Each number is 128 + 32 x the weight over its row's rms, rounded and kept within 0 to 255. Layers, rows and columns count from 0. Numbers have three digits each. The size before them is the row's rms in percent of the matrix's.

# layer 3 MLP up, 448x128, rms 0.181, rows 92-297, columns 0-31
115:125158115113122081185108104102120127143112101167137121123130114146195210117147125081142065144129
094:114146161156084120153189070151169121131140168108102123125137125104085137164110135139092051144133
091:078140062112113124153133108147103095136129165102126137173165133048155124162159113105111093172159
085:164106155114154173119160159086181141148193142185136143125197127125153116106113158096103142117138
091:064075093147096110144122176143088082146091154112124122185087146136141146144150097108116129120076
082:124102126157064191143131148119110124169193079178162173108169116091111134156131078119091111141068
096:143150131171055134147147107143123106179121165096156116121089108149027163117085153103099116127128
092:129192071106155159086084130111083159142122159183120157162136145094133124119109116115116146116116
093:131106149176085173118097068161147118154101125178099122153153146101149105129102140153109132152089
084:134080101097105120148113078117091158123178128181151182110164130132147106085176124109127128138125
077:170135116148144142129127095173053066188132083113163145192149123110140091169123143120113168184128
087:087122105127073139158107134136132086138138163123145177118157122136108144119199162083097121171088
089:116049078157117138195145098160099087120123131126156177177107065115117156142107128105116125094145
093:125118053130176117164162119096048164169089088128120139149117140106108139114155186060090104095153
110:106128172157112127113197106150095128174138112107104137153125121089162148146169075148110056138101
081:090100106197086162145137152093134086137169103126162160125143121091130134128130095077125156109112
091:119085124170135087123130178130151122171147190084175143131122093152106168119080068114121155130107
098:135128180157113172119114104161091093162109126090121135110172114156118111137084098110071124083124
096:110111121141114084154157103149146137146077147175165146143154131039197125134177070109149042167115
086:082148067101166112140124063128115114111160127093181166107135133208132152155134085150125073153113
096:165117187089121046133199133153099135149170173152154151127134114118151092135153126119114073123100
115:053051145165164151125120128135114094102111119087190155195175130125118121082143162139115107140162
077:134119088128126171123149133106139121151140130176171166107082116085090091145135066114101158148077
089:123121098142100114149160131140098147125195133110145136137140120154121114093097140119077118089073
108:118105122240151107158181115149104092118125097077115181131133124122166139137191066116125111083119
094:082134113146069133128185141188129146129175100105140105172169097094206178105148142096147098153136
111:134176122167057165154111120177108076127119112176130163139090117087154113102155086119132224116139
096:091116151162154140094122137169132105130118121090125142093136115072218099084144132095140128174105
120:163083071163117098128122091103138048167094085162159162182138128163100110141164114136150124104145
113:115081122119140131156102141117094089115166178120115171147120141130106139153094092108139114125140
115:132097089098145147203128102135114112139105096143156148220149161101139160190151134065161165139123
097:103137171152095172081118109132179120111178122124097165131154125148122161150097136093159140153104
090:116190155176105093122135082117183144137108170088101146160130099164102102137127099125052090160079
078:134121147119139199112125124112136123133136130171140154143145090110065093148111120105064107061070
095:082138141136015156184152074148079142113170156159129196186081091122213144171133118125100126145073
096:148104045135149118141085078116062179149107115114148165189157139128091198152134113110125066136110
102:149132096187113133180114146104149120106170076066206127144179110165143145147168117141132175114101
094:142122155114116112144147099085055139187136133175143131150117164089136140146091008131069098121075
099:087075108136173108143176127135155103134180067147124153124129092122123053178196143127075102090161
105:161112072133159154149136088158158148213142164130144124187162114081177149171178110124095104149142
097:087075110172147111134144120103076120120160089106219142128116127150129118140147091101100136154109
099:139121075165117145172131151139148116125109116062133157141125116101166159157109149120144186106115
099:107030110138067111153126160131163124192116175106137144149185095128098152140168057110138163117114
090:080120145150073097129143130136104122127152171103174107115114123172157187124143119075147048193093
088:123121178162068160138160132141119044128169117110120144115149103126125138100148106084116099124098
118:098110098134049089204094123172096075149142084103148145156107140129119130102153136064059089129125
102:168128078101100088152138158152083126170168131110109130154118120162075108164130139092152164098152
108:122096125136079107159088124183106107206115133111158129198105142158146142121172137096081125134099
085:162130061158145102104083136060100136203136144160122146175147155101115134125124128136117106057110
111:068077137134120136179142119173116028128142117151186136166096082108111119116171069098096117142147
113:121097151143087164138125129133100146147116133131099138117103131091197095101095123061124144092117
103:111107103125100110100167150117215098131216133081169140119186077143072186105083148123119151147114
071:122153112150078185158147113088127077183176155112158146174122095067048085166126115090092118120078
129:158152102119092110184179110201033139159141056123127154174127106107104145144126148096123097109121
090:075098127120143131170139101161113148168181111106176118192157075151097153153161130082076129099120
106:132106094128135136177177130166132110131173088182142149142114141105137182110111106101129132133133
083:150060120159164153160200158104143080087109163113126153128149137131081081099111132064108093134104
093:148170206110105159095116163144115085138180132149044141105133122151093101110093122146130172107102
110:078097136166140098193148039161148078106087147129168124172185037069068129196156104116081101105122
100:141150136148064150170099146116045112149117160106174156116132090118128173127102058119142176129098
098:147143093111119116198142113133141069155121146082177120161118125080177105098109033124085136141116
097:094092119194140146090208084154115109118169106083121155144151123173126117148194136136052094136068
102:104175137199096095196082147137107123138108156095143109138121109123167137133124051077115054158071
096:106184147150066141073142109185132102157093110095145123169108112154186113119129117142119116113079
072:144161084151118189131113136110064106147180125133198136167125120089091090185100143101064126146076
082:170105102116126211174098116095154135150157180124110141150128098202172113170106145131109103169101
098:043131115160133113158088120135059122189143102171181145154122131134126129105171112130034101074105
096:140105192177119130124124141169099101140133149072114150107099088127099119059177134155139121103114
112:104107196107081111129093096148114073153149172141113156176094092135090159169114083117118145127104
094:113110159135119168226099095113113131147164108117221136135138102127120157149179145119130116135109
120:119153146132100114147136153194158093180113149129151174228129109069146106113107130132115148125141
091:076125164142089119120182085189140128185165086164137115151160093148127165123106149113137093154119
109:079109117178097140106162119125106131122145116155140167121129090042133132163217148147116154106154
093:169146166135158111184134087115084084109204127138132125139158040201108176150125123125121162128122
105:137081155136140193160174119126163140098180079138111141172149086153159124162102064122092139099163
128:127076141128069129127104101140131086150115117127141154134137114153137144128187034130165123181129
112:091078090129125137131132104188056142158146087157159141208089106166126188155130124112171084079121
113:083078147167067152195157133130138042120135091097149168126115124114162124122100153109049130163091
095:121115120163155135137100086151060131154138130176170142206139100136087111163127123101091142126146
127:110107145172129142122140100132127106182170092091149132228157103130078145151107142110057055078119
108:134121156141158067141148065128132140140217136069145138172184089105109156154083099134114127136124
105:154135122213063097208108089136062113120172154125164141098126078179133125174125085117120083150115
096:085132078182128133124177121170102099144155196063140119153155146164168137149103117085111150127107
112:030117138127138070127153118155132099149126128136129152184107093136123158061105082134146101164077
101:097119161135149145139115096110135145167141108147143161138131122091108118101126137103120082108117
110:171140135231126099143117139155078138119159107087116133134099128120173162176101115136100155112103
107:077130126180097060205114039193149135120148087137194125139160087124110182080142146125100080136131
086:098057114123105166185148133139180081125141066141146171128162110130101092158112169100114160133136
081:150085083116156159142131140111149144139123185151149165110123104146125174149142111103150149121158
113:122072153168109215150135150111103042131137137114115146183096106127137168147140106063124169089123
121:129088096139124102141111094144081087116147150125133150141168076137106143147170100097151160141125
114:087074200178126143123137109168126013158150142060110150177166105130117059173127100072163116145110
128:135129128106101140140097115155060083141172114125130214145133099122075138175180105091099183137093
066:144158084164081146121130113114097082144138139135192166156143097075061083184138118098084131187088
108:107110077148153103185119142109171068127127080115138231140122148066109125161199120120131172104156
097:119112161168142157153117102166158099168139107119106125131145092159116186089122112141109133127110
073:176162131133135168141163111174107081132143147214166168123104145091178130142176141085103076128067
093:134137068129167141097107131153075117163169068166150136147126150164167128136120141106105119126136
095:116106131092081167122115108173130097109171112119157143141154115178116196132134088135140140126142
106:089122152184174123126171103142147075086157144088144129215186134086099112157111140092041111116154
086:131149179160141149149122119134108121066172171134137121111173121149167105069132134099090139177101
104:194127145149044151136135102115115091093152181079144127148117116146046172145138087145098135133082
070:122155108166133163169153113148086058112177088161167142132144119109130142162091132120092126143129
101:123164086145145096142144089117093153128137120110166161096159151102119123176156101132098162140081
110:179144104125149208103148116128118097164156126132120144198133130131179138172127148113153085138097
112:080123091135111195181180088164053120151169072157177141142137136141198166108143169108080092143123
109:143060146186110130166120123155104136163096160143136153122106115162150116112151032104124173175115
092:074144105136068140129098095202012105119182143093130126186108143160113167098134133150148066135110
103:162150128126151119139136067148115105159112139082142137145132161115047131145168092122124065162120
110:155087103163123125181141105117052141152096140127124144118104116189192134182133120074118158118148
113:154122151177130159163110119120117144204096138172160143117135098098095190096158160095096131072143
081:118111127166129163213140147126104084158171131139130135146155134102124138110127121085124154111074
090:113139124168109136197132107154117102175128119132162135205123102156104191137160111116092064141140
101:161110097139116083148119098078079146149114076153087163138192145129098107216122115074115173096077
110:094115104175117112125163128104117151221134140100130175118109146098087118072149128112123128097120
092:120107107117113169128169117175110133137161130150125129153155123137184186108125175117108133126103
076:090158139174113152197128135112118085152209129087179143168122134087119146110109128109078154117100
101:100157142120131079084122063133096161155166109181118130241180133144150122115117161035083058143122
107:119145140189137135110159143091072144191116158090092163143139146156136069102093088112099138100136
121:122073102131149135125163165147127075118122149106153148119144098160116136155178056132117151102123
084:129142115149137158132110082121041135131135109119175162101141151162085119124145103148090070063129
106:117132072109101112109158119102132118207122112094127144157117152082171117082152132101161063116111
098:138142133108152123123146151114111146143127093152111156188182110104152107165088140121121148090103
099:174137156132130130128166074126122121134168107161143129170135106150142205143108098123080108121106
121:122105159110138110101154085160147106121170182075165155132176071186081111202144087108095114125126
117:142151103119084138142155100135038134130149120141124161147128158066195109130196148068131087148149
104:164090128165108124171098103136125104158151090115139134163122108178194187105112110110038132100116
098:118081094189147137155199073180179012176097119142122123183143138140149095125158148109132119120123
095:053085114196142143135129130111153134167123089110150110190175157121107130114160166129103127105105
108:185131181137064139134141099160083134131125110078104140142095127119137156129104160138115120063086
112:116122135205135115229095122149101087129141111144133163134102111136106153108152114092097107134125
087:064147188152151132115140141164132086107118147105137112101094125099190131117089096062118164201110
112:121069151165151130145124132110131119135123139133178141086095101114150181168121094104093145102120
088:192153170095144146127135126144062128214129089155087168152110140067137096134168111139122099110096
109:163143095159136165182141084125084107157136120133140137166160144133102193140129139088103118143133
110:061099062142102102150146098151115089138127089076135129172129093089122210082188158090121134141143
115:148126128123084136146127086224080112189208189155138162125135102181094137138135130085127139159131
090:182121113106147174133132148116152112138120108131140185100148144126121169123104122131126171094087
119:103081112134166120131105062142140101139181067121154140226207144128174110154126158098106087088133
101:142111133124120204150151098135085135154129131077115136071126113145124132143127093131086125159083
076:144106044132138173130168127127102108167107059185188136155110095145073102157147109114094119174112
096:128098135137114145134114134143107136138107122108181136149159139104159123095164127104128117155080
110:136067145229142128122132104135114122139115141105179153152143124116160180102070132128142136123072
108:046137099145136067151167122156161063126203113118154160137164118126093208098134128142082139140084
117:140081147159111121158163067134104151161113101094120149084116066176175083113195141102087085154101
092:092055152186079127151131154168161127151090109163123130123149127113160113059162125086098111152157
103:127099097175085111147125103122123117155204118078168133115162032174142174139100109101108148117112
091:122134086123092192125112071171090144149129155114108141155150147106130132144132102137136120140064
101:109161133163144136102099088150071148127168077123125136162113162068179143144110156133080099109109
114:167119133133098089104140158142151081111169107168133174108105098204154094097163138112123165099147
084:167130112164081196149134093161109121149144139125140149114148107124143197078157138158129072125097
096:133143159153143119072130135095163129162157164130161127190101072076114081136139056126116149117154
115:079129127153082139137096086169140142107136172153127147062146075174081211170121106119134133174129
108:110089171152022151138094064134091109109177139064141132182138131110129111176130113098083088151142
117:120055135205141187181130117145139119124179091110188154133092053129114137105145123148082134129138
096:158146147147151167184128133126108147109130163139122136111170098131188130159082108161119144123133
091:122105084146142156148143138098087173127158122164150156122155158119193189144096166127126170108128
102:127116069123092183141095132186063124144168097112131149131181126074166150100114217128112137101113
121:076127114170056137144156081155131101184226110093144152108161039080116116155128115106105138164131
094:097109156192130166143083105168092102138114109057134201139111120125150104129142146115129132160159
092:102134151227141166092188156133109125210142151092140140130135149089209087105102155110095127123124
093:127090115124146119085089057154069097166113092139142160146156133157160100197178135155103079144141
085:105090173148075202144114101164108102102081146123117131171139073152150109151100075128123094154126
088:132170093142102158129123059091099077139215085136198136150171151141112123099151152148082140135102
094:182152177153101153202105129058117130128133094147093149136081118110181182137145156099077065170088
130:104126106109165064142121109123113064112154095182152163189130033138065098151152074077137170184118
119:193123185162086126144103136134069123155162175067140129147105146110079089125144161066092101057126
097:158063059116149114136143127169099110201105113163169156136138179115153146108117088144163120166143
120:122120097103074110171082134137060093127172109102187159148099120162113181112172065126116111110100
109:122075129116104099198132110125084064144165049182131139155147088157112133102142132086064095090103
098:112107145141112131175106061185090117129140136114125119184135135175118156143154119149124041121146
068:172123091126125195138144143116136087138174094184137152133128120082045047135147132086065138133072
094:142121076185176176130209161126138063163090083135132145168119130093153129151179127123153146070106
098:136112129108119125172127128102121091128163130159154132154094123105158198147164177146118149110052
101:169076132147077130142147141159115080098195138157137193117138084127112084178193146071146118159109
104:137127167131152105106166124198157101159156111107121125194137104162044166150130151123119073112132
088:143131145149165100137123069115099090169141095140165110174163128119030101127140137153089144133130
096:095111149129130131091110155169152107150140093121111139186113148123195114141148129093080099152107
089:086097100193093117162098132108126101099089186111131153180073123125116093118173063118101081120044
110:132160110206117159128095142163050147142107105143126148134103118129111148120126079132132100152067
113:092153138150076095111127079168090098147122070118135153136164120109147147069185145120113082169087
113:147145134153128115134143083124148087179128151123149166122103120104128161108188127135156149091108
108:122076100198093100154113130163142136109103179076119169139154111117120139088177116146109070103114
095:123117111204135140163115158179048114117139098114149206099110129183105102137174072129098140088099
100:147098106125155182125167114155128103139131074106191147140189117106164117152118096113118140115111
101:118101147127081118137156132140125107082077139116110138173163061141090124155126044037117087199089
107:141137093120125138204160100154134124098150112168144157203210111111071174154120167093122151158115
106:063101156130104235113119167101158084142129164051074177081092124119086107137107161129095178166150
120:088167137126163130155096053118081106124142154179150185208109105075147117151147111111086108176125
095:110142134171123106129116058168140132121132080098185154097112117118202111157181088107110118148084
103:095220167145092119109074095165116099128146141126144147185167103151060093165098077105123135111122
081:046162120141122152128176183165110092104094154143106147136116116120127111091109135100140126207172
109:095094131137045109124083022123107104206153066142133130125165107104187139145193078127141087173110
097:106189179125110117114100130146147155136098117139094127145166119117149112131152177083125053124131
112:095141141167158172122148131153164103167135139118139133131160120086068094139113137101062124148138
112:103112073154123132138131067143146104158177080086164156146094076155128105068142110141121147124114
083:111154105126126157113139086146096112139118023118163150145144124060128064163134131103097128161144
092:090096101132080141130122129130111145183103097096150134156179155111187108146187128104101116134151
116:099094125120115107161104096127073067102142052130160177142199101192132124162161087136102119124131
117:150141121149148194144160166129086126122146099073114143117207096123123118142134169065128139077141
109:071162115145098203143122085103085161154202118178146140227171128155116172152131177090144093102094
109:111151160109156164152117136095120138121139110171109166150162139108135112117107112110078101140140
108:183090100126152076197194149131115085183118122138178152133192135113103089172144100085131133069131
100:099108151122134098137095080131126077174145084141129133130163152132225101142078143102100080171089
087:151148119147133132155079076121089076171132091079159152187128103073089092112177117093106135132059
098:112161153180147192131161158124089124083141143078188154133099128117144138142142105140122105124128
# layer 3 MLP down (transposed), 448x128, rms 0.175, rows 92-296, columns 0-31
112:207128136173133097146121125146151134038126201112200142124106131068142174082125130123086112098133
082:151128103101117131103102165104160179100143143112198070063181142142130110128158107199157195089076
087:148101136148117076090122133138128120176158042115125115106106100145108102142107167119158149114071
078:063114092135095158117093118168135126108143111090070040117068084152108132131125120086181166131160
084:208150151112160141145122073099153130133149112118132113039145158126101137118133122155155076130136
084:092112079150116142131148100139119105168154103124167223123171121102084173101152133117123100075122
090:141112101099148138142111140119097161140124122130125029127177175166133131170141075133136098193135
096:189108139132139100145086170157135104106126111109089097100153115181079173083128101107083144174166
088:085155127040099124132069124146129105086120105096111059138114130177138115152188148162120118138174
092:150104110101085126149160149133168104144163060072142145098097155172195181143101146187131152105118
073:168126103162142156171161121152082081147121105114188251123163142125124117129197119103099126139095
089:126154064171104151155133102141096078146177078060163231133156142157139159135163165090089124145032
088:156141096094118086125090188095140086105088098128128143084133176131131090129122134134135162075132
096:135138081063114110139107120105129102145155077169156178090078146168098150142054220149179085111139
094:093139160149110083137126118167139173132097071067115131123097154105140117111184112149136101076078
090:096088116154060109177123146135133074095134128125159218149163081148112112132135099103093136147059
090:095146144116110134146123095153118049094157133151140117146110094157147147144135143138126138167080
086:116139133139174098109176138133110114134118110107098086119095093156114154164137116167178111161090
095:154145086088166131109146115153197162083185097169156091132090144150136105115102172114134158175157
087:112106139128136114110112117106084117128119135104152159122081082081152090090166181137133135092149
093:113186154121177113122077089056211194092127136131121153171125122136141108129117125121099080108099
124:113088166200129076135159124137188101157118106067192109142124147106163096162132168111099119097107
078:106137116186109131175132116136164120154166080128186215130135072158099136097171098127119090124096
091:073129121134084137138117084147113105109174149145165144179167104096107129126193117111089165137100
108:119154106126107171137127116070129161124118179143164108066124161134065110129149131134079163091091
086:117113143077153129123068122044112123145128154133144080086150157141061056118128136137102155091121
136:142119117137078119185069123159138068103089160105145188164149117177166120104124091141138178158107
081:167118108132140089145126116127169141078136159135145033094121109134143178181137152167117143122150
118:156125107118156135072126084050126152147080138106147091096110115145105109124112136114160167052138
132:105137071147161144090174116126127099196129120100133214119181116142150134099073122132137164126091
114:121149043102120102116095100110109147110133170113130123144119148127118130175151160052084214117130
095:149169119134167189137215120098110124145132107105132193140165143111082090146157123160136156122082
085:093122134083139120140075096142142110111124123093105076097121091155143127089145126195117153143150
083:126119135139109175192149099099139113131136152150163247140179109126097142177165152123065082138112
098:172157138096156133104090164141167108101149131130109136111121103154131107114131080099127187081186
119:171139174101106075155152101136142147144106182100109188124169092178122181105144101084118092072063
099:164119065103073155122118194104128118174143183162151103094150148168091174110096196124146090106133
089:154115164130144152091140175124180187128124171104145114093109080122127148130078136157120131107171
103:114100086107075082118121089110106118121088146132097210153093109162092111090137144107130176147117
096:189109112110119131096139135116166158153114129129154114177156135144099168129124156104146112124158
091:153140147088181179155125170148185178130111168120111068081158085125065106137127134191138114097075
088:153149128135134119122142079182094077181148084152124157197134069115153145191189108167137185168104
103:102118130107100156166138088159138085151134101115143255166115083193147156109106104120151117152130
082:145157142182145185137153100129108118121117167183159088092151155092087125109144136148143122133159
079:142128132154114162162166084123136058134133126083165243127168113131109142138177137113070149158101
122:125105125103113122115085107067118140188133145168150121130070097151102083139094122166161107173122
097:114123122178135116108111156110153117060179103120142083126059100117109132110173155157137146096087
109:110131139113138172108090081079106145155095118139121146097110156122059130108122156125099201122097
087:125165167120157123136065134080103134125167133118115095140083100105109169117101163170149091122148
117:109148122056083081099122135219144102152090183128181073160138084137105107209116172121162067182154
110:166127116174099179149171117135130122152072137130097235096127081069143137105117092074123182130163
108:159082157168142155135100109171155083057107131118153050131128189113158134138132125131060116140119
073:155127108145080161178137105128117063153143127094183255152149083126090144155156135113073120174064
158:160086127132117131099167100094125082055167128106150138129055107162159145120119139164078092177115
081:193160125165083143099154086095136158116128066111096039125092142146100203134158119127119075181171
106:148145120145135155125091197169152142092165073139130164137172187114125141162189168094116138105140
082:166106144122168137160137103115142089084114139097136255122166105126084117116146154102122115154091
093:112167134157118120137117156136160116164169188160108087143134132089114075065166100167100162139126
117:136164142188128147133157097122048108135137109218165151135139101092140152132135029151135100119137
081:127090136088099133112173089178129112166073046155151187140117165116157125128087124160136098203132
083:108187098114086125087150083127073142154130163079083132132140125130134112133119067123160061102151
094:133150069137098125159087145088039159148103122141117206130130125087140124082139168144140125189141
094:132166115141132115115071125133133115123152134140095140202108184054210091132119142121105100122139
086:130142105118130114142181138116154108112154160093125150130096135149145090103115068147151193179189
072:169145109156108134172135097117110065136150102107171255139161084136121147156163153109066110174081
074:133122118142137089089081135180121099149115119102113121097094131125095164140145123184105101122087
100:130116126078122131130110176154153146088175101126096100177116130113159161106049118091133169124175
091:176123145132119178135121169109163138129134136087139127121096102133129073100118163076130156143121
111:079119145199149218190157124150143157082140108093126076085144162105100127172127128119150120181147
085:109131131161136109095146162135180199173107101093115142109184134130168112080087142094178154141098
128:114071140126098121127115139099181109177079119118088167146135133090121092098139134150097112126132
082:120128139088158130162122093080049126105108139141124036078137115151144136162118147094139146147100
117:125137136133108104152125142141151114104109118167112180132110162067163146188165052145134199112178
088:151137143156154128119171127126189110104125100097135089154086136032127164109133180149088120145090
101:128083158110132161196116182134181128133123078112089159146115077130140148166081126112172144109107
143:091126103088126120167163116152124098132143155121103175104173137129109112103134133116103118064149
103:075132126127135160153163137218114097132140092125108150165146083130152123096121058132172127171195
119:203152156136139117070169075144161130159089178138107106118172104128139088195070110163157111160126
091:154138107151119122183114167129096112119093127135127198155171134146144137125197134150125111132148
146:126151119148154206168129113118052071137083120171122199121136127093146152111131106116074082079092
111:141166116099147133114144127104142128151114112169161064113113162126159155137101151203128088097139
102:170130094134142111179100144154063167104071094132084099127190109124131119107122125187143048108120
093:171123101177119138184125109083135125143118165139143169122174118043135091112166130133133094117107
117:160095155087131198145134089129098164116201072145177116151092170113108145112149161125172103194098
102:117096109114114129141082132129125085123157108167110185159135118111173119125145113146160151153124
117:120121150129097116107110181171116113160108158105126144165106111121162131124122084160097105147126
105:108079141138144146112097144115154076193131153100210193089170172098130126113085104110128140049166
091:156124129107110144178117130135149102128152101078119201198107103145138130129149165133092117117100
087:116139162102107117129078131125152091098132116072135130105085161128072092105131216168084153144095
136:093176153183109167163149168109101096204122185108126146125141141151148080092180074095112141167094
120:041105104139105119188164170126143080134106109183097212153156159128139094124124148077136155115155
114:107130132054133144132150158136091159065143120158148148078118118170145123174107099142136120118136
142:133078143166166114133120161127147121114086064111129179104164177086168179151085154070115169132149
070:146125099162097129175143115109111087150139106110210231137171090126112157147200116087085133176092
114:096105153161114146175181123131143074079130129191123055168114122065146058134123066183174153134158
081:092127144135068144121110112159159105105155124174152065108182111182161158093144097115134181120133
085:160112103153125095181145127158142132130127111143192225137166130144164129130213111140104070117077
093:124148096115123112133078161179076161201126088083120110117140164170169133113164131193163055111125
085:146140131193156095128162116077127162174088149141107189166141114105124131109103143097087127113145
101:185129114152124139134106178140108180052117125137102110129139150095141202119115138060112098139137
087:099154133121128148161112084093180107118120108142097186136103106090174131178090210143115219153166
103:116091147109100187144122125116086106100072167174140153128160182094107127143119144124088070051148
072:143122104153121146172147115161139039123130108109155255134156094118122154142158129129083129191077
103:160081193123113147159171151098200155131136112135036047167098113208073157162117140132122075136070
125:153100124154121118094141135122136116125136097114139174175114160100147149151092146083137149083086
116:102110120159117111214136125129093095138153160149126134108177076098147136177096084111105148196089
109:113139155131066163047138149144182178072105140096116118147114085171142174080160095157135130181113
073:110120096171125080123117156120168138100117123084119054116200159159154106109134103124131174163130
107:136126149130163107107111140082146100136117116113178150179156079104098103091154180143060144144105
113:169142111131119101084123086094094172128136120020163208115179100091160104156121139164150117102157
112:164086130178113122184091161111115104090057116134099214167086128153120183123129166134154202114102
088:152093115147147160155148100110138098133140094105143225186147101139139166123152109119120134140102
099:116168100140105123133169119118138128139100126118161118123196130071180116114138165155117099121100
108:109120117110138102131161103089114107187180124129107134154129093164122143087078157146130223101144
113:188116113135162125126082159087126101098084135134107103068123146153092110090190110110110114110175
084:136112081136121156109093140028124115125072118128161157123104150108113050135186141137116089054095
073:130110131175120093167126107141126064162149146107199216167124114106112168143139120121111142134084
096:120088128180129154116096090129082144046174160167187139096155112133140146132171134124145166103129
112:133143108179170116093118192094125125158107116107093075115132132128133159119117111131145114090088
127:123118114132075182157138140095133114208136210148122194092086151153164167144175114143158117120126
090:146137121105133088117104176121167120151127153097090084111159066174147151096144136100132176184134
097:166155068060093155163105074080086153147114149110142102097133185151103106106110141104158096095143
095:179064181068131122120090141162107114142118100080101097112143102117110158101115174135092120130140
094:155125095098132101132077160144152128126139154078152145090141176175170129127123160122136140080137
125:106147119153166094085151142173168136102190191088106147092150094168131100207098093119153142069113
113:187131084154127124123164088104118082140151103168136099182107122118119094131046166189177108117135
093:123157139145126068128132164099119121040126156103083151076132104140102142160154135124140134142170
091:099121149156123098132166193136142135072118181169124187087160138170136112164165113122097173080168
088:090160108122166144115087141158136090188119125120110185109160127118094134116120156167144124133175
106:093103120157120090095124118127159123091118042122155105088094097108091101165142150134142153174058
106:152112101136155114100138090144149159204089092126105182191156100162115109120123108166154106140107
084:199133079109158128110166088116100148132080155185104185119117116104098062123175175122132120109135
100:116179162118093116129090137132174104162083110129091159179109120104164208096139121118105091113136
091:104099161145167195058144109135109144005170148136125083131133136113132138173127133100110184111158
121:145163088151062082120121169116172156149075161110099151115145175168104129152138162130105097054109
106:100191125081137107151113085147191165141084149101197149154051134199109153152097099169087164124155
117:078121120125146122167096089136120168106075111119152093188097085103128161114112124163115124134146
103:153140133155162172093113065152123122115112112123136144123107170194127103161095176106135093181084
120:081129079151143149145198144124098160102131169171071109139110138133110189169110147109120108140194
093:165129164140112166170117131161121114099176168061107085194141126093150142129120134105098099101120
077:132102118153114158171134131137090073171116098181153255179138102123090145132184128091106106144055
084:161107165121156158153176140057163092089079057111154019114150145169142099150134093096091120120074
120:110116128105079108179154151098132096097135160106127139119157126114120152108115098096094190169153
116:107112206094087121086171115159110134083108134091141056157103112131125162099101146101126121141076
116:162119146135059085133112191125156121119107156122104157114105144173114125109110091111169096068145
088:163074116122147141106104088128108065149111155119089075147087143118154196176096177100183113132036
090:120190189099111152095156137119140128107167141135184103132149129110073121163138156101119111147149
088:122139087131172117156107126101143114122168108121177130171114120085106120148102143200144155207156
100:089095105116146111189157136143122157052085152095127124135109130151138171093129102125204085111165
113:170122194142148117090170130149125088149126152120083145106100108146131141109119143134086138078068
091:136104119146072129158128079174130121159145116108129200139172135111124148150203130148127085101073
091:154125134086127101118158089109108181075151111168130054112140119142140166161169096138146120163233
130:143091106168097123174108133134134159084128112096161113100220091114107197125158104116168087159106
099:100117113123143126066130163114121157081105112080161142148084090166129161138142159168134195089052
117:120118135114095183136052169114112118159172173110097145128149089159083135131112121156112101179122
090:140133120151104148179102107110089100084103133150175190147086096115131122124166117090075130175167
095:167135154134125071134161142170175055119123102081139106109156144178136132153140084134145132174175
097:118104126116156144166136139158056128132167136114079182121181097177138121067126109162128109095093
158:161153145173094056187070125086118097125109152167161119130129080162098137187140095134116123128103
094:086172120131100116112135076138148176125085102179157076104109130141096179112127111171177105124158
088:113142187155176085122071208128127065150085157153139132156163127144198152128150103134101160106182
088:086115097161143149133122149081162142188127119127161186121091142103133135059075127115119158076087
083:134146137103139117080118103156146103161085101097124091120086158188123160151107125132120085089156
082:131139091135057181166149123118183059117165071101169196169190098059095146144142139165074140162092
095:148179125142104123126113141155114118099145146105155121132147164081101129152118186107094104177161
156:168128114204152110127106153121148107119102097158115140148121152113146139093161136083135172119128
112:151128099117159121137106159149163066112145033047179103109101137145105111103142136140152155140079
103:160123102170149160138132166098127134118128126158101168172120160116163156143144110155091103077135
117:164116128122197115133126147155069121127118089133097110073128119161073137103179082172133060166110
107:127110126213121150138151115065108169112154158096105066134106118133092128114113115089133132194155
083:134144146119078104140125108141103128139146176139136086137206164160114128140088076130144135094153
080:148128090149100156182129135118140066121157132121161245130140084118072124121192139099088093160063
087:104088177177144150110144141103149111160127117155128159139122148196067105074084124088173146133100
087:084129141108076171143122136084102121143104114157143125077129202135133081132186104140157139122148
106:112087141126120142105081106127148119189078104089126102124097117155167116138107148175079098103165
090:145116173045105145122100139154103148103129172133114065054107104164124112114158093156129132163149
080:162149131136101147156101105085109142095107124100120150162109097197149181134122109139073112084121
094:125127119140081163137140144126112116107176156137133085096140123159057105168065146157138134092154
089:136125154122149163113135156157155110145143102088085153142185142157109163118078132141141167112184
134:113131125153145064147125070105115188148151050121053168091161054127149156144097118076095160100093
105:076137139151109104110161118164115163124130094112102104188117090094126140189085080135161066125116
113:115114081098142186166066104109045123118133140178110119139181079125098175128146094118161091103149
109:151147144088091192057165101153147146147147125121100106103088090151130100166106147123185150120089
093:126152081111126165099127144160170169151167214136075074127143177184095169139140139179108126069138
105:214126144168189094147104131108152069132126113091151151109163117122144106082162212121107084078077
098:105121120107133182123119131166155113120076126135144143126047140148105094095170133105163169106105
103:128164070153117079153110181138154145122084101116174150111121106120156172141134116109122184130110
106:142175110123200122103117199138116226133161161174137170069155154155121114125155126171117101153174
157:138118103154139116134149084135117107162151074095110156137149166105130130178116136063184131134095
089:113075148121133086163102148106147117146092108112158114130068138137171173077125111083158149102137
102:111089123084075127146106107190079120108079080116101184156148163124087186162182123107132159158055
077:117064106101108166134107067046121141150094111144131024118102090156158185113092151078110113036094
121:084097075148106126141186135138112113098131141170137218145208096129143109140151092106182116115155
091:132149159145125084112109107118142124075080144137080143153058132130101135168138147122124172142130
127:148128108122146160120101213144171116137113119119153196144178136169150095154187168100124092096136
125:164121086153104115143125153187129119054085101026129194176164100148157122160168137116198082149091
082:150182094193143148185152134159150097110138054137123208107145124122161108137149113073097115147098
091:134133096099141099122142153140154109154102135175137138075086218114108108120095166198135099096139
123:069171142106126130111156123104136149118150204083130093059164117141131113149126103156124090193124
125:133096119194117075172143127166117110137123123085177169149110158129085144167144151095119151099123
105:152056168211102220084177117072128124097144136123129159104101117113088090162144097090139189205082
107:120070164231151082155119158152120092147118138133132171162120172104121128137129169143066109121165
100:150112079182085097129211099139102119166115079179142068122108124173114126109158120128152096131136
095:097174123141164100140197076128131199140143176081138152168069140138140130185094083176136102173152
093:175145095151077094205131130115131086161122109089188203152145092147139135144201126082113103121084